Weights of a small GPT-style language model, trained from scratch on English Wikipedia.
Size: 9 layers, width 192, MLP 512 SwiGLU, vocabulary 5032, 5.95M parameters.
Architecture: rotary positions, no biases in attention or MLP, untied embeddings, normalized queries and keys.
Each number is 128 + 24 x the weight over its row's rms, rounded and kept within 0 to 255. Layers, rows and columns count from 0. The size above them is the row's rms in percent of the matrix's.

# layer 2 MLP gate, 512x192, rms 0.108, rows 338-383, columns 144-191
size [103 106  92  94  97 100 101 101  80 102 101 101 101 111 106  99 101  99 105 111 103  90 109 104 107 104 103 102  97 107 104 101  98  98  99  89 100 106 101 101  99 107 103  98 103  99]
[[107  88  81 106 130 123 109 116 110 158 152 123  91 139 120 143  92 122 115 125 123 138 143 131 201  86  80 131 103  95 118 144 112 130 123 160 109 127 107 126 104 141 115 118 123  88 136 116]
 [123 163 104 128 121 110 116 119 123 111  98 146 130 146 142 125 157  92  96 141 102 129 114 116 100 149  98 129  99 183  90 136 113 149 121 145 113 122  99 106 106 117 125  97 174 134 108 162]
 [117 138 166 181 125  92  97 120 112 140 151 133 144 131 118 118 103 119 160  76 165 101 107 144 124 125 101 145 148  94 167 157 123 138  88 102 112 105 123 110 125 158 104 149 163 167 123 118]
 [150 121  96 116 146 112  86 110 138 125 135 129 158  99 133 114 141 125  96  91 137 144 117 143 149 125 128 105 115 116  75 124 105 152 158 139 166 100 129 146 101 118 109  52 110 135 144 133]
 [ 96 129 118 118 106 102 106 123 124  80 130 135 127  86  87 168 162  92 153 103 138 142 117 130 151 102 111  78 128  63  88  83 143 115  90 140 165 126 149 155 110 127 147 122  99 117 141 150]
 [144 106 162 138 172 105 141 148  95 107 139 121 155 165 137 129 128 124  89 126 115  91 123 129 111 152 117  92 132  97 138 143  87 136 156  82  94 151  86 124 109  76 160 119 133  96  85 106]
 [152 124 130 131 120 128 108 172 161  91 119  71 142 139 104 105  85 109 132 134  74 119 104 111 144 121 108 132 106 110 115 132  70 119  99 147 111 147 120 184 107 156 129  75 113 152 131 164]
 [ 96 121 101  98 125 132 120  88 132 162 141 106 174 142 118 141 155 139 182 172 110 108 133 116 133 162 105 115 143 137  96 123 150 137 156 133 123 163  96 170 137 143 114 111 122 156 155  92]
 [120 154 206 104 113 103 132 152 132 127 124  71 140 106 139 125 163 114 112 143 140 108  88 141 128  97 138 166 104 142 129 196 164 142 111 131 110 115 124 114 134 120 163 143 134 134 176 131]
 [151 109  84 161 132  99 113 155 118 101 163 119 118 149 124 176 135  99 130 113 116 126 125 153 101 165  99  57 144 134 130 108 141 105 107 130 114 104  76 121 140 105 124 109 114 144 137 132]
 [121 117 117 108 101 136 126 140 101 120 132 163 154 157 123 108 131 126 162 134  96 112 125 110 120 175 133 130 129 147 139 118 176 173 103 105 130 175 114 125 115 148 106 123 116 123 192  90]
 [157  82 132 146 117 139 107 173 171 128 150 114 166 151 134 131 124 151 122 123 117 129 126 113 157 109 131 160 176  89 197 154 102 119 148  94 142 169 133 148 153 161 133 136  98 140 121 136]
 [ 99  86 141 132  97 100 156 159 166 143  91 124 153 111 117  85 195 141 131 147 119 132 124 135 118 118 114 139 113 124 119 141 154 156 116 143 115 157 118 138 148 107 115 140 118 138 140 145]
 [ 91 105 135 116 126 105 118 141 109 138 122 116 142 103 121 118 111 106 106 142  78 119 140 139 103 141 153 143 169 161  97 134 177 128  97 111 110 124 112 141 114 148  90 160  99 121 156 116]
 [109 126 110 115 144 136 125 130 172 114 121 142  99 164  85 159 112 116 151 139  88 128 101 125 166 150 119 120 161  95 156 148 147 153  94 107 150 157 122  83  79  93 165 114 136 110 185 136]
 [150 125 115 136 114 111 147  93 136 129 143 115 121  99 130 130 128 126  75 154 133 168 134 115  89 172 115 110 115 122  89 153  95 147 125 122 115 110  91 136 109  86 151 142 126  88 128 121]
 [131 144 133 107 135 139 111 103 136 105 114 142 142 138 181 126 156 154 110 123 111 119 119 143 103 158 157 136 133 158 119 136 125 152 117 141 135 118 142 179 142 114 129  85 129 109 141 187]
 [111 117 106 118 172 127 169 118 144 119 111 141 107 138 149 109 129  94  88 119 116  90 132 126 171 157  98 144 115  76 137 125 130 157 149 156 141 139  89 110 118 140 101 134 156 150 149 129]
 [123 123 137 120 140 114  83 149 152  89 133 130 167 142 117 132 113 111 109 114 122 160 107 130 152  89 116 149 140  89 146 159 114 105 134  88 124 120 123  83 122 121  89 154 126 103  96 138]
 [135 154 109 150 150 145 149 131 145  68 107 115  86 139  82 148 131  97 150 111 147 135  97 154 133 161 122  93 132 119 112 105 147 163 124 132 121 147 146 140 116 116 119 108 134 153 117 170]
 [111 104 121 163 113 148  95 156 129 161 170 137 113 138 114 156 160 112  83 142 166 123 113 142 123 104 139  96 104 137 112  92  83 147 115 143 165 173 144 124 116 156  85 165 123 101 160 157]
 [139 111  92 146 139 154 139 117 135 105 117 153 124 110  95 145 173 135 126 102 120 105 120 134 128 145  90 149 107 127 147 122  89 104  96 113 109 135 118 141 131  83 131 113 113 140 106 137]
 [104 146  92 112  99 145 136 134 130 124 134 135 130 132 103 152 131 171  99 160 145 155 148 161 113 122 147 134 112 133 100 157 154  62 128 127 114 182 132 102 145 137 139 172 135 122 126 146]
 [146  87 141 137  97 136 146 169 118 124 159  73 124 110 133 134 133  96 148 169 142  76 120 149 135 138 158 119 127  87 134 151 124 137 160  97 169 127 120 159 132 162 120 155 157 128 107 155]
 [138 131 146 101 114 123 145 107 150 136 129 142  94 138 155 124 153 136 102 100 119 123 141  95  90 131 186 148 151 133 135 128 119 144 108 124 106 106 128 117 123 126 119 142  79 136 169 149]
 [117 129 140 135 118 130 125 166 104  89 124 102 134  90 126 157 130 135 128  86 122 143 102  77 148 155 116 130 131 118 153 100 126 113  71 119 128 120 130 159 156 129  92 161 120 104 103 114]
 [138  88 115 142 143 140 139 141 109 145  74 160 115  77 176 136 143 140 134 156 103 102 113 108 108  99 135 118 154 181 113 171 104  91 106 122 130 131 146 131  99  92 155 123 144  66 122 150]
 [ 97 122 125  89 154 173 133 111 163 133 107 132  87  97 120 110 133 125 117 136 123 168 108 162  83 132 141 123 161 129 129 103 152 132 174 131 125 114 144  99 141 123 117 154 158 111 114 102]
 [140 150 154 144 123 138 126 137 135 178 103 157 129 134  97  88 101 125 115  98 106 106 146 154 115 113 177  92 177 124 108 106 132  98  98 124  94 135 129 110 117 119 127  75 121 115 145 160]
 [133 109 111 101 122 134 104 157 102 153 118 127 131 114 139 134 135 180 101 130 126 131 136 101 113 103 172  98 143 122  99 114 126 181 123 129 111 117  86 111 127 131 171 117 132 100 129 150]
 [163  91 104 111 190 118 122 133 132 137 129 139 156 150 126 142 151 132 156 153 101 117 136 169 157 143 118 144 124 133 153 121 112 120 179 152 104 152 118 100 149 129 126 127 145 156 128 128]
 [150 121 131 136 158 149 125  96 157 147 107 131 122 122 147 101 149 147 142 150 120 128  76 139 148 167 144 172 111 129 152 122 133 106 105 112 160 169 129 132 134 105 136 170 113 110 113 121]
 [125  91 144 110 136 145 164 107 128 131 116 133 123 126 162 140 158 130 107 133 115 154 129 158 129 100 133 139 109 114 121 139 148 107  97  95 103 153 193 139 154  81 146 146 157 128 105 107]
 [143 115 111 133 116 140 189  98 110 159 124 164 118 152 147 138  94 152 129 150 128 103 128 118 175 109 204 115 137 117  98 143 140 106 122 122 132 119 112 128 150 134 143 109  93 152 120 144]
 [145 141 125 142 118 105 107  85 125 100  96 160 151 165  97 150  86 103 165 151 139 128 169 142 104 155 156 136  77 114 142 124 135 120 158 116 104 162 114 114 109 130 127 137 158 120 176 138]
 [108 116 102 106 108 126 101 130 131 134  99 118 124 133  71 140 115 111 211 135 145  82 134 160 131  98 114 123 112 113 109 118 120 111  76 120 115 152 108 121 114 115  95 155 119 133 146 121]
 [164 146  97 128 136 105 106 127 107 104 135 151 106 112 112 181 119  77 125 135 117 168 116 135 155 108  88 133 106 110 188 129 113 102 115  88 105 100 117 105 126 163 141 145 153 115 173 103]
 [174 123 115 159 121 130 134 106 136  88 105 114 171 129 146 162 121 114 169 147 136 126 171 122 121 142 120 117 131 148 139 170 145 117 126 131  99 129 100 132  89 125 151 157 189  98  91 123]
 [129  84  80 109 113 137  67 144  64 133 198 167 132 112 151 117 121  95 123 178 135 150 141 104 113 142  99  58 153 122 105 143 128 158  99 118 117  97  91 123 112 154  85 137 119  94 130 141]
 [132 133 111 126 128 174 115 111 146 121  87 144  83 160  66 134 120 150 144 128 138 118 125 149 108 152 156 142 112 110 170 127 135 123  70 152 101 140  95 128 154 172 129 107 120 149 143 117]
 [152 111 134 123 107 119 122 190 112 118 133 126 122 130 104 123  98 130 102 114 100  94  95 139  80 160 135 101 150 141 131 104 153 111 172 125 119 107 135 118 111 131 109 111 112 136 137 137]
 [104 132 159 143 152 116 141 110  31 111 141 172 134  64 141 129 125 140 111 171 145 148 126 155 109 125 124  85 104 163  96  96 142 130  75 134 145  96 138 112 107 119 121 134 130 106 164 130]
 [139 121 111 133 108 131 137 112  89 101 129 155 145  81 125 159 122 120 101 120 153 190 103 118  87 132 123 157 105 117  87  89 130 135 123 149 118 112 150 108 127 144  98 120 119 108 137 138]
 [100 136 102 120  69 140 114 156  95 137  93 126 125 134 126 123 112 130 136 145 140 151  89 107 105 155 119 156 113 151  97 151 140 141 148 109 142 129 114 146 101 131 163 123 170 157 143 123]
 [148 128 136 165 159 134 131 149 147 114 143 179 103 111 116 133 120 158  86 133 140 143  96 164 122 153 111 125 167 144 120 100 128 172 116 131 134 112 129 111 136 118 148 123 115 101 172 119]
 [170 153 150 111 127 122 130 152 149 135 116 166 109 132  98  87 171 141 153  92  95 118 107 118 129 116 134 182 164 128 132 111 120  97 153  66 123 111 123 125 100  76 120 127 140 132 140 123]]
# layer 2 MLP up, 512x192, rms 0.112, rows 338-383, columns 144-191
size [106 103  89  92 112 101  92  97  87 108  99  97 100  97 102 107 100 103 101 115 103  93 107  98 103 103 111 101  98 100 104 100 108  99  94  92  96 100 107 101  98 110  99  95 109 115]
[[132 147 112 146 175 160 101 126 143 115 116 135  90 115 126 121  96 135  89 142  97 117 149 149 126 106 129 147 141 120 109  93 116 118 130 136 100 104 139 135 111 100 128 146  98  91  65 140]
 [128  97 127 123 129 121 115 151  73 141 114 111 150 135 100 151 133 120 107 161 156 118 142 146 111 114 110 165 129 120 141 135 137  93 128 135  84  92 108 169 127 106 136 122 159 178 131 116]
 [139 158 114 131 100 156 164 123 155 154 131 144 127 159 125 170 139 122 134 132 182 139  86 104 139 115 152  79 147 100 106 102 102 165 119 112 156 153 132  99 133 112 160 143  97  89 118 110]
 [167 143 139 161 137 170 118 149 105 153 128 129 113 104 121 119 138 148 101 119 139 123 139  88  94  88 131 181 181 104 100 113 185 125 141 115 152 181 136 171 141 119 109 171 136 135 108 137]
 [139 122 133 132 146 125 127 142 162 149 139 139  94 165 157  77 136 118  90 193 127 138 122 106 131 171 139 128 151 183 104 178 158  99 134 120 122 153 130 133 193  61 114 117 139 133 139  91]
 [141 164 156 103 129 163 116 146 153 165  78 138 123 158 139  84 159 122 143  89 106 107 155 133 107 110 125 172 107 154 127 108 172  83 114 165 147 147 156 111 114 135 140 122  96 158 121 166]
 [105 112 105 143 132 125 142 101 160 149 124 138 143 117 104  96 136 183 141 115 120 120  92 139 105 154 145 159 144 133 145  84  97 140 149  89 141 119 134 127 123 109 106 136 137 158 144 117]
 [142 131 109 120 139 103 120 130 134 117 126 151 148 130 117 102 118 152 151 131 153 148 192  86 132 133 155 145 140  80 104 108 101 144 171 143 142 104 131 143 124 135 116 140 134 132  93 123]
 [147 149 120 164 146 139 102 166 114  95 139 138 108 108 152 101 173 143 113 114 109 148 158 116  98 128 131 116 100 124 137  86 133 133 113 150 121 105 119 150 104 146 123 123 134 124 144 120]
 [192 148 127 133 147 160 132 161  91 130 135 148 120 158 141 167 130 160 123 119 118 131 122  87 134 135 123 133 138 106 137 133 137 143 131 110 114 103 136 144 123  93 157 121 128 140 123 137]
 [124 143 103 132 135 121 134  86 122 137 148 183  82 137 116 136 107 162 126  91 129  96 163  89 154 137 163 111 126 108 156 153 122 102 138 130 149 159 144 116 162 145 103 146 119 123 128 131]
 [107  83 132 125 137 100 117 135 123 151 143 129 106 148 107 116 116 128 172 158  71 104 112  92 145 127 103 128 158 130 147  74 167  68 120 176 120 157 160 117 141 148  93 174 139  83 120 108]
 [116  78 153 107 137 131  84 151 138 151 113 103 111 101 129 131 129 135 158 133 157  95 130 120 137 116  84 127  95 119 158 157 130 131 105 120 166 126 107 118 127  89 102 175 156 137 152 154]
 [102  93 128 155  87 123 132 116  93 151 101  80 166  94 169  58 121 143 151 141 139 107 119 120 132 144 181 145 131 146 138 124 132 143 118 156 134 143 121 122 108 120 105  88 129 128 127 127]
 [143 144 150 146 122 139 117 117 123 159 141 136 127  85 144 122 139 122 143 126 140  75 114 134 124 122 151 123 163  94  96 140 139 180 112 144 159 127 159 151 163 122  67 161 151  68 122 134]
 [125 107 134 113 145 128 112 143 127  74 141 103 129 140 101 127 154 175  94 102 138 118  88 149 134 114 138 135 116 152 154  97 122 131 144 138 176 118 143 155 149 126 145 131 105 149 133 174]
 [133 125 112 131 149 104 131 105 170 145 119 147 125 133 141 133 137 134 155 162 126 153 133 165  97 137 141 122 122 154 140  90  93  67 107 159 138 135 144 118 169 128 121 148 123 118 115 143]
 [117 164  88  97 110 121 196 148 156 119 131  95 106 143 156 106 151 130  91 149 139 118 131 124 133  89 114 117 125 115 152 127  44 112 169 104  78 109  81 138 117 122 144 124 159 145 114 121]
 [124 147 165 182 140 140 141 145 113 147 121 107 139 128 122  84 126 133 132 110 138 158 110 122 147 123 157 147 159 141  76 127 128 132 152 135 133  71 156 162 134 152 107 128  99 104 183 144]
 [137 132  80 132 132 142 138 163  97 100 133 145 109 167 160 128 159 108 152 158  86 163 124  96 135 181 120 132 126  98  86 153 146 101 155 146  71 147 147 134 151 156 106 119 149 120 160  77]
 [122 134  83 115 176 133 150  86 130  96  87 158 149 174 118 131 169 137 157  98 113 124 168 113 182 157  98 144 123 129 118 132 145  92 190 159 123 131 125 108 122 106 124 122 150 144 111 167]
 [128 104 142 149 132 137 108 145 135  90 135 149 110 162  93 108  94 129 115 159 146 166 137 141  85 168 116 131 126 140 149 122 114 134 157 110 139 127 126 102 132 105 111  99 138 149 121 134]
 [144 115 141 132 173 128 140 106  92 134 137 117 111 134 120  99 130  97 152 133  98  53 122 120 101 151 122  87 137 103 145 148 120 165 128 123 121 130 143 125 103  98 183 139 148 119 147 108]
 [164 123 165 108 109 100 162 141 192 146 116 108 102 116 141 123 118 133 134  99 154 105  88 144 153  78 151 130  93 144 104 137 136 132 126 116 147 149 120 110 112  94 176 104 141  99  84 109]
 [119 147 159 164 107 124 108 175 117 129 101 106 101 163  89 168 116 120 119 167 135  92 134 115 131 135 145 116 130  95  96 105  83 129 155 110 150 164 177 147 153 182 134 197 100 114 138 126]
 [ 88 139 110 104  98 140 121 191 110 143 149 139 100 122 154 154 146 153 122 136 137 186 131 104  73 156 164 149 147 123 110 102 173 129  91 137 117 114 122 121 151 128  87 143 109 129 127 111]
 [141  80 152 113 109 111 132 140 133 125 120 123 124 178  91 115 125 129  89 142 112  68 138 143 125 144  75 131 121 159 118 123 121 111  97 164 113 118 113 135 160 138 134 147 128 116 110  96]
 [127 139 118  99 161 143 168 116 133 149  91 130 130 127 116 139  90 142 102 119 148 125 158 130 117 159 147 138 149 126 126 167  86 142 101 121 103 147 131 119 107 138 125 123 136  88 143 133]
 [104 168 124 114 108 123 154 140 145 127 119 140 108 172 121 119 182 104 109 132 132 165  93 123 141 113 120 139  89 125 131 120 153 128 108  87 117 155 157 133 116 166 104 142 131 123 160  96]
 [104 116 146 100 171 120  77 146 147 105 120 113 121 114 122 154 121 124 151 115 114 123 154 154 154 144 124 122 121 139 107 109 134 133 168 123 148 122 124  99 118 141 140 142 137 146 111 114]
 [111 147  97 114 158 100 138 142 118  87 126  86 111 131 142 122 134 117 131 107 135  66 134 142 107 144 150 150 131 126  85  74 133 147 101 150 138 104 141 144 139 123 129 135 134 111 159 127]
 [128  65 119 109 115 122 125 117  78 149 128 142 137 112 102 106 109 125 129 152  71 126 105 149 150  96 154 145 151 113 119  99 142 130 117 144 130 118 167 125 147 175 101 116 130 112 159 131]
 [106 133  98 140 120 128 177 107 124 147  92 135 169 116 174 109 134 132 156 130 126 100 130 108 148 179 137 100 151 128 105 142 149 169 190 125 139 148 125 138 127 164 136 112 124 120 150 114]
 [116 129  98 119 133 185 132 104 104 138 149  97 110 118  84 124 127 111 186 120 160  82 119 130 114 149 150 108  89 115  86 134 122 124 118 122 127 120 148 179 148 160 150 117  90 128 102 141]
 [156 110 134 141 129  92 135 134 152 135 106 143 139 128  89 133  97 130 138 154 107 114 159 145 155 137 165 139  91  80 167 109  87 144 145 121 111 161 141 169 102 115 124  99 160 148 140 169]
 [113  93 137  97 130  92 106 113 107 153 156 148 110 157 119 121 123 122 122 183 128  96 121 125 149 157 112 161 119 182  74 182 148 154  95 150 114  86  94 136 115 122 149 178 132 110 111  80]
 [ 61 111  89 105 133 145 118 155 143 137 104 173 124 102 154 120 153 112 128 107  85 112 115 116  95  67 142 132 173 145 139 121 130 114 116  96  80 125 109 120 150 119 164 146 120 145 130 158]
 [162 149 121 138 134 114 139 128 125 111 148 197 161 120 156 135 119 127 119 135 139 152 145 136 101 159 135  92 177 106 108 114 122 119 183 127  85 141 138 140  75 145 116  90 128 107 157 148]
 [124 131 118 178  97 115 135 142 110 161 149 123 133 148 121  97 101 124 148 106 126  75 144 158 123 100  84 136 145 178  82 125 169 104 123 121 158 149 145 147 127 144 156 130 126 147 120 101]
 [ 82 128 127 119 125 140 173 111  96  90 183 107  74  97 134 131  88 112 130 144 176 114 143 120 135  95 164 130 129 118 107 101 171 114 170 186 121 142  89 135 136 130 120 113 155 103 161 130]
 [157 131  89 118 157 129 125 134 133 150 138  96 158 121 106  82 114  98 111 114 126 111 133 159 144  91 154 101 153 152 144 147 123 126 177 106 114 169 117 126 155 143 131 134 134 118 123  61]
 [151 152 116 120 117 106 147 168 133 169 101 101 120 120 122 134  94  95  88 156 143  93 109 127 162 138 150 135 137 140  97 150 107 121 156 131 115 158  91 111 157 166 162 123 143 116 112 141]
 [155 127  94 112 100 130 137 112 118 152 143 113 116 168 143  95 193 117 140 126 172 136 125 113 148 105 136 139 111 134 170 178 110 117 109 143 140 162 121 132 128 112 182 152 103 131 128 133]
 [155 149  96 135 121 137 146 121 151 158  93 161 134 155 146 121 159 139 171 151  98 123 119 100 143 109 141 139 115 152 186 142 120 132 113 140 101 130 121 127 134 125 156  84  96 147  83 146]
 [126 161 121 118 123 163  96 107 157 150 130 137 202 118 137 105 150 119 102 132 101 124 155 138 167 153 139 112 172 101  88 136 148  89 114 121 147 102 126 141 110 147  81 154 106 151 138 152]
 [118 155 157 143 110 124 171 105 135 130  90 116 128 101  94 141 138 110 117 144 105 142 136 133 137 165 137 164 119  97 128 128 163  98  91 102 115 146 138 102 134 107 118 128 139 144 111 123]]
# layer 2 MLP down (transposed), 512x192, rms 0.103, rows 338-383, columns 144-191
size [102  95  91  91 128 111  94 101  93 105 119 102 101 102 102 101  93 108 102 110  97 100 104  92  98 100 103  98 101 102 108 103  99 104  97  92  92 103 106  97  92 100 114  98  98 102]
[[110 102 118 148 146 189 141 125 139 112 174 159 174 126 159 108 162 126 135 185 164 104 115  96 118 130 136 117 136 149  92 163 142  95 116 167 112 117 146 115 118  87 128 121 162 166 138 126]
 [126 103 123 141 119  89 132 119 120  97 142 153 126 122 137 107 129 129 118 133 176 154 125 134 139  89 124 152 133 142 133 146 137 187 156 140 140 161 133 124 113  97 136 165 152 173  81 153]
 [120 100 142 116 108 138 136 157 115 109 133 119 127 122 110 121 134 102  91 149 119 112 124 161 138 117 131 118  95 148 124 110 139 147 158 114 165 158 101 123 125  82 127 140 131 114  97 116]
 [126 129 142 112 145 160 153 159 124 106 103 105 141  73 184 150 115 135 137 148 139 115 101 146 143 149 179 138 157 152 134 117 148 119 120 122 154 180 105 131 156 139 116 199 123 135 138 141]
 [145  96 151 138 181 143 118 115 109 115 107 161 132 136 167 128 149 105 104 145 162 133 133 102 121 155  95 128 178 148  89 115 153 101  92 112  68 144 100 113 136  77  90 133 113 163 127 145]
 [127 138 107 127 147 183  94 143 115 126 101 116 136 100 140  94 118  94 133 157 112  95 168 132 105 143 138 140 190 120  99 149 119 174 124 131 119 102 129 122 138 115 112 140 132 159 120 161]
 [138 127 119 139 138  98 101 160 138  70 163  99 152 125  94 136  86  96 168 111 124 148 125 143 134  95 133 112 109 134  90 108 102 116 102 178 117 174 126 138 132 105 140  99  99 150  82 136]
 [ 97 129 123 128 148 146 136 103 166 117 134 144  96 117 151 138 150 122 137 153 121 152  47 117 126 131 125 148 147 140 137 124 189 135 127 106 128 185 141 119 124 102 114 107 114 167 134 108]
 [100 136 128  93 105 130 112  84 135 187 145 117 153 109 118 174  96 143 142 132 124 117 104 118 138 128 133 156 164 133 119 114 106 103 156 114  69 156 109 102 115 149 116 103  91 118 104 134]
 [ 99 148  84 113 125 138 112 152 112 110 118 134 142 123 123 146 119 144 158 138 144 143 149 112 158 141 106 134 125 140  93 133 175  84 101 185 137 120 144 149 172 110 130  85 134 149 141 139]
 [139 134 127 115 153  73 127 144  91 142 121 176 135 139 129 127 113  78 121 144 117 108 138  92 154 129 130 117 125 162 116 123 132 166  36 106 171 141 119 119 181 165 100 107 138 163 155  80]
 [176 128 110 143 135 144 126  96 140 127 162 126 148 122 123  92 157 112 131 150 144 153 129 139 141 159 121 123 123 126 135 183 121 145 161 106 107  74 126 153 169 131 111 133 138 130 109 129]
 [105  99 128 117 145 140 159 134 153  90  97  84 128 158 132 122 110 146 163 102 128 106  97 101 102 105 114  87 112 147 129  94 116 108 123  60 187 123 106 129 100 169 111 127  99 105  90  77]
 [125 141 136 133 163 102 119 101 164 148 124 148 157 139 110 130 163 137 110 157 174 134 122 153 123 103 136  87 121 127 178 156 115 106 174 117 124  82 132 106 133 163 133 160  84 141  99 158]
 [ 87 102 134 137 104 157 151 128 164  76 126 115 123 124  92 183 149 113 124 145 120 153 117 140 155 135 134  94 120 121 140 143 183 137 157 116 140 109 142 144 112 154 121 143 151  78  99 116]
 [109 124 104 128 106 134 138 101 132  98 137 120 133 153 119 136 105 112 108 143 102 131 133 155  98 111 171 155 116 103 121 148 124  85 123  89 100  89 145 131 123  82 155 128 110 117 146 152]
 [107 150 108  99 148 124 121 106 140 128  87  70 126 151 158 156  78 124 151 153  88 112 105 140 102 165 149 163 139 122 127 150 105  80 163 109 126 126 131 114 141 140 133 114 111 103 144 139]
 [126 164 109  79 156 181 131 179 120 160 137  88 105 134 149 140 157 128 122 103 171 163 112 133 171 131 114 106 137 129 143 159 142 148 168 106 131 134 122 166 116 103  74 135 110 149 131 119]
 [129 118  98 128 142 131  76 104 110 160  90 142 131  95 144 151 145 146 164 155 125 108 108 123 150 123 109 153 140 168  97 154 166 142 152  70  92 124 154 127  97 104 179 151 134 152 101 120]
 [160 128  93 176 100 125 160 154 155 141 113 110  88 129 149 111 138 103 146 134 105 140 125 154 126 118  58  73 107 105 158 103 162 161 110 127 149 111 154 125 145 131 105 122 166  85 129 151]
 [126 118 169 190 104 111 109 109 120 119 129 153  77 140 157 117 124 134  75 117 125 112  93 137  97  75 111 107 144 135 163 165 124 120 138 128 164 105 114 185 147 143 132 130 110 118 114 119]
 [158 134 120 136  98 104 121 151 126 184  87 119 170 112 174 134 132 140 115  94 138 128 100 142 147 105 177 138 131 108 128 125 126 112 151 160 113 155 129 129 124 158 160 141  92 150  94 124]
 [131  84  93 155 128 107 141  97 131 110 146 106 107  95 136 144 113 156 168 108 115 171 172 118  84 139  99 124 150 126  86 141 111  73 115 102 135 124 139 133 112 114 111 112 129 161  92 115]
 [133 134 149 133 101 125 147 131 122  93  86 164 124 150 140 142 109 113 116 142 152 140 169 115 129 166 143 126 171 105 126  76 143 122  72 154  79  91  89 125  90 177 108 149 121 141 177 122]
 [137 137 113 126 130 155 133 171 157 118 117 151 111 128 114 142  70  91  94 103 129 164 136 115 120 121 100 122  93 116  82 136 115 130  71 144 125 132 119 120 170 153  93 139 127 154 118 129]
 [147 107  92 152 173 101 149 122  94 106  89 144 168  97  96 116 122 127 187  99 108  95 128 126 155 128 112  91 138 109 136 131 130 102  47 101 169 155 130 137  95 151 114 131 150 133 113 132]
 [118 119 124 145  48 110 129 118 143 127 102 116  94 154 115 125 146 106 129 121 144 107 121 100 109 101 120  60 145 118  67 146 129 148 133 105 116 116  99 135  93 190 159 138 152 118 120 174]
 [116 101 138 148 107 127 156 112 107 129 147 100 170 115 132 134 127 109 105 120 130 105 138 119 129 146 138 116 153 111 119 146 132 140 109 119 141 114 125 123 144 109 160 124 175 196 168 163]
 [117 105 103 130 142 119 129 147 144 115 113 133 110 133 115 112 135 105 126 114 149 148  99 121 115 164 144 136 118 179 122 111  93 135  87 145 158 143  84 115 140 121 130 131 125 137 105 147]
 [102 145 140 123 118 138 133 119 148 150 131 115 149 122 110 132 145 130  96  99 116  85  75 127 127 115 101 161 148 128 144 145 143 149 120 136 149 112 112 145 119  72 130 145 156 148 147 133]
 [132  68 128 136 118  78  99  86 136 125 115  99 115 140 119  43 162 169 132 141 136 132  72 139 138 146 123 163 138 115  82 143 146 113 132  80 128 139 152 129 156 128 112 115  89 166 141 133]
 [120 110 157 128 144 146 152 112 141  96 111 114 126 104 102  95 112 132 142 148 179 129  86 145 131 152 193 111 147 135 117 186 143 121 125 132 132 140 142 134 136 119 116 158 113 154 116 145]
 [ 84  94 120 109 177 114 115 163 154 112 165 143 129 161 105 134 125  89 118 120  87 158 122 105 133 136 130 146 144  88  84 131 142  97  85 112 146 180  98 157 100 142  99 131 149 133 127  96]
 [160 132 178  86 128 156  96 129 132  89 122 153 150 142  95 133 166 166 137 124 136 133 146 162 104 128  76 137 153 153 133 110 113 113 118 149  78 147 132 109 107 150 167 131 165  99 170 130]
 [118 126 114  94 125 121 112 163 121 178 141 121 149 133 134 109 171 163 135 128 104  79 140 114 160 113 110 140 122 133 153 125  96 142 130 156 116 114 160 161 160 133 156 100 149 150  87 133]
 [131 162  91 174 109  94 139 156 130 108 104  97 147 118 115 136 141 129 114  98 146 161  92 122  98 112  83 114 155  92 141 124 162 134 150  85 211 131 152 144 128 128 111  84  99 148 106 168]
 [149 172 157 100 120 124 122  91 137 121 188 124 123 126 132 112 132 160 115 143 166 127 122 159 163 111 111 135  94 121  81 101 128 118  97 109 149  98 107 138 112 135 104  98 108 114 145 155]
 [ 75  75 116 146 155 157 155 127 120 102 108 102 146 106 104  95 140 143 149  58 124 137 142 142 156 117 142 141 128 140 180 122 142 149 113 134 167 147 120 147 152 137 132 116 148 145 104 144]
 [ 97 125 151  64 144 133 106 137 150 112 123 138 126  82 116 152 155 112 117 160 156 128 109  69 120 151 129 131 141 120 105 127 105 127 172 136 137  80 105 109 146  93 116 174 106 161 125 150]
 [120 157 162  73 151 149 164 100  64 144  83 144 128 123 111 139 147 151 116  92 115 119 137  92 129  95 169 150 124 139 112 103 140 143 118 124 167 125 116 122  86  91 110 135 145 131 153  91]
 [114 111 106 127 157 147 132 121 148 121 105  86 149 150 134 144 195 114 125 115 131 136 118 139  91 104 113 148 120 161 169 128 124 123 150 124  85 146 177 134 137 134  74 124 160 143 103 114]
 [127 131 173  85 142 158 123 150 132 154 166 137 133 130 114 145 174 138 158 177 122 115 139  93 118 144 150 142  84 166 146  98 140 120 147 137 136 163 135 103 107  92 135 106 146 123  95 126]
 [125 210 126 126 164 120 118 142 137 138 153 156 130  87 142 115 115 118 117  93 153 114 116 136 132 145 120 143  87 134 129  90  98 128 158 108 156 133 129 102 119 139 130 132 104 105 154 149]
 [ 57 135 129 101 144 103 134 152 129 106 157 116 108  84 107 163  69 175 149  95 136 155  99 131 141 104 122 114 141  77 128 147 125 144 138 134 140 103 148 124 108 134 122 118 157 120 147 167]
 [ 95 149 140 208 149 127  92 132 123 122 120 134 136 135 120 143 154 119 136 156 136 111 127 119 150 149 131 137 149 101 125 108 130 138  81 150  87 150 127 130 140  96 170 160 123 133 120  89]
 [138 106 117  99  76  95 103 107 127 121 138 131 121 113  93 151 120 133 113  93 134 142 114 119 126 129 127  80 135  93 131 115 174 148 134 104 105 145 134 137 141 152 121 116 145 138 146 163]]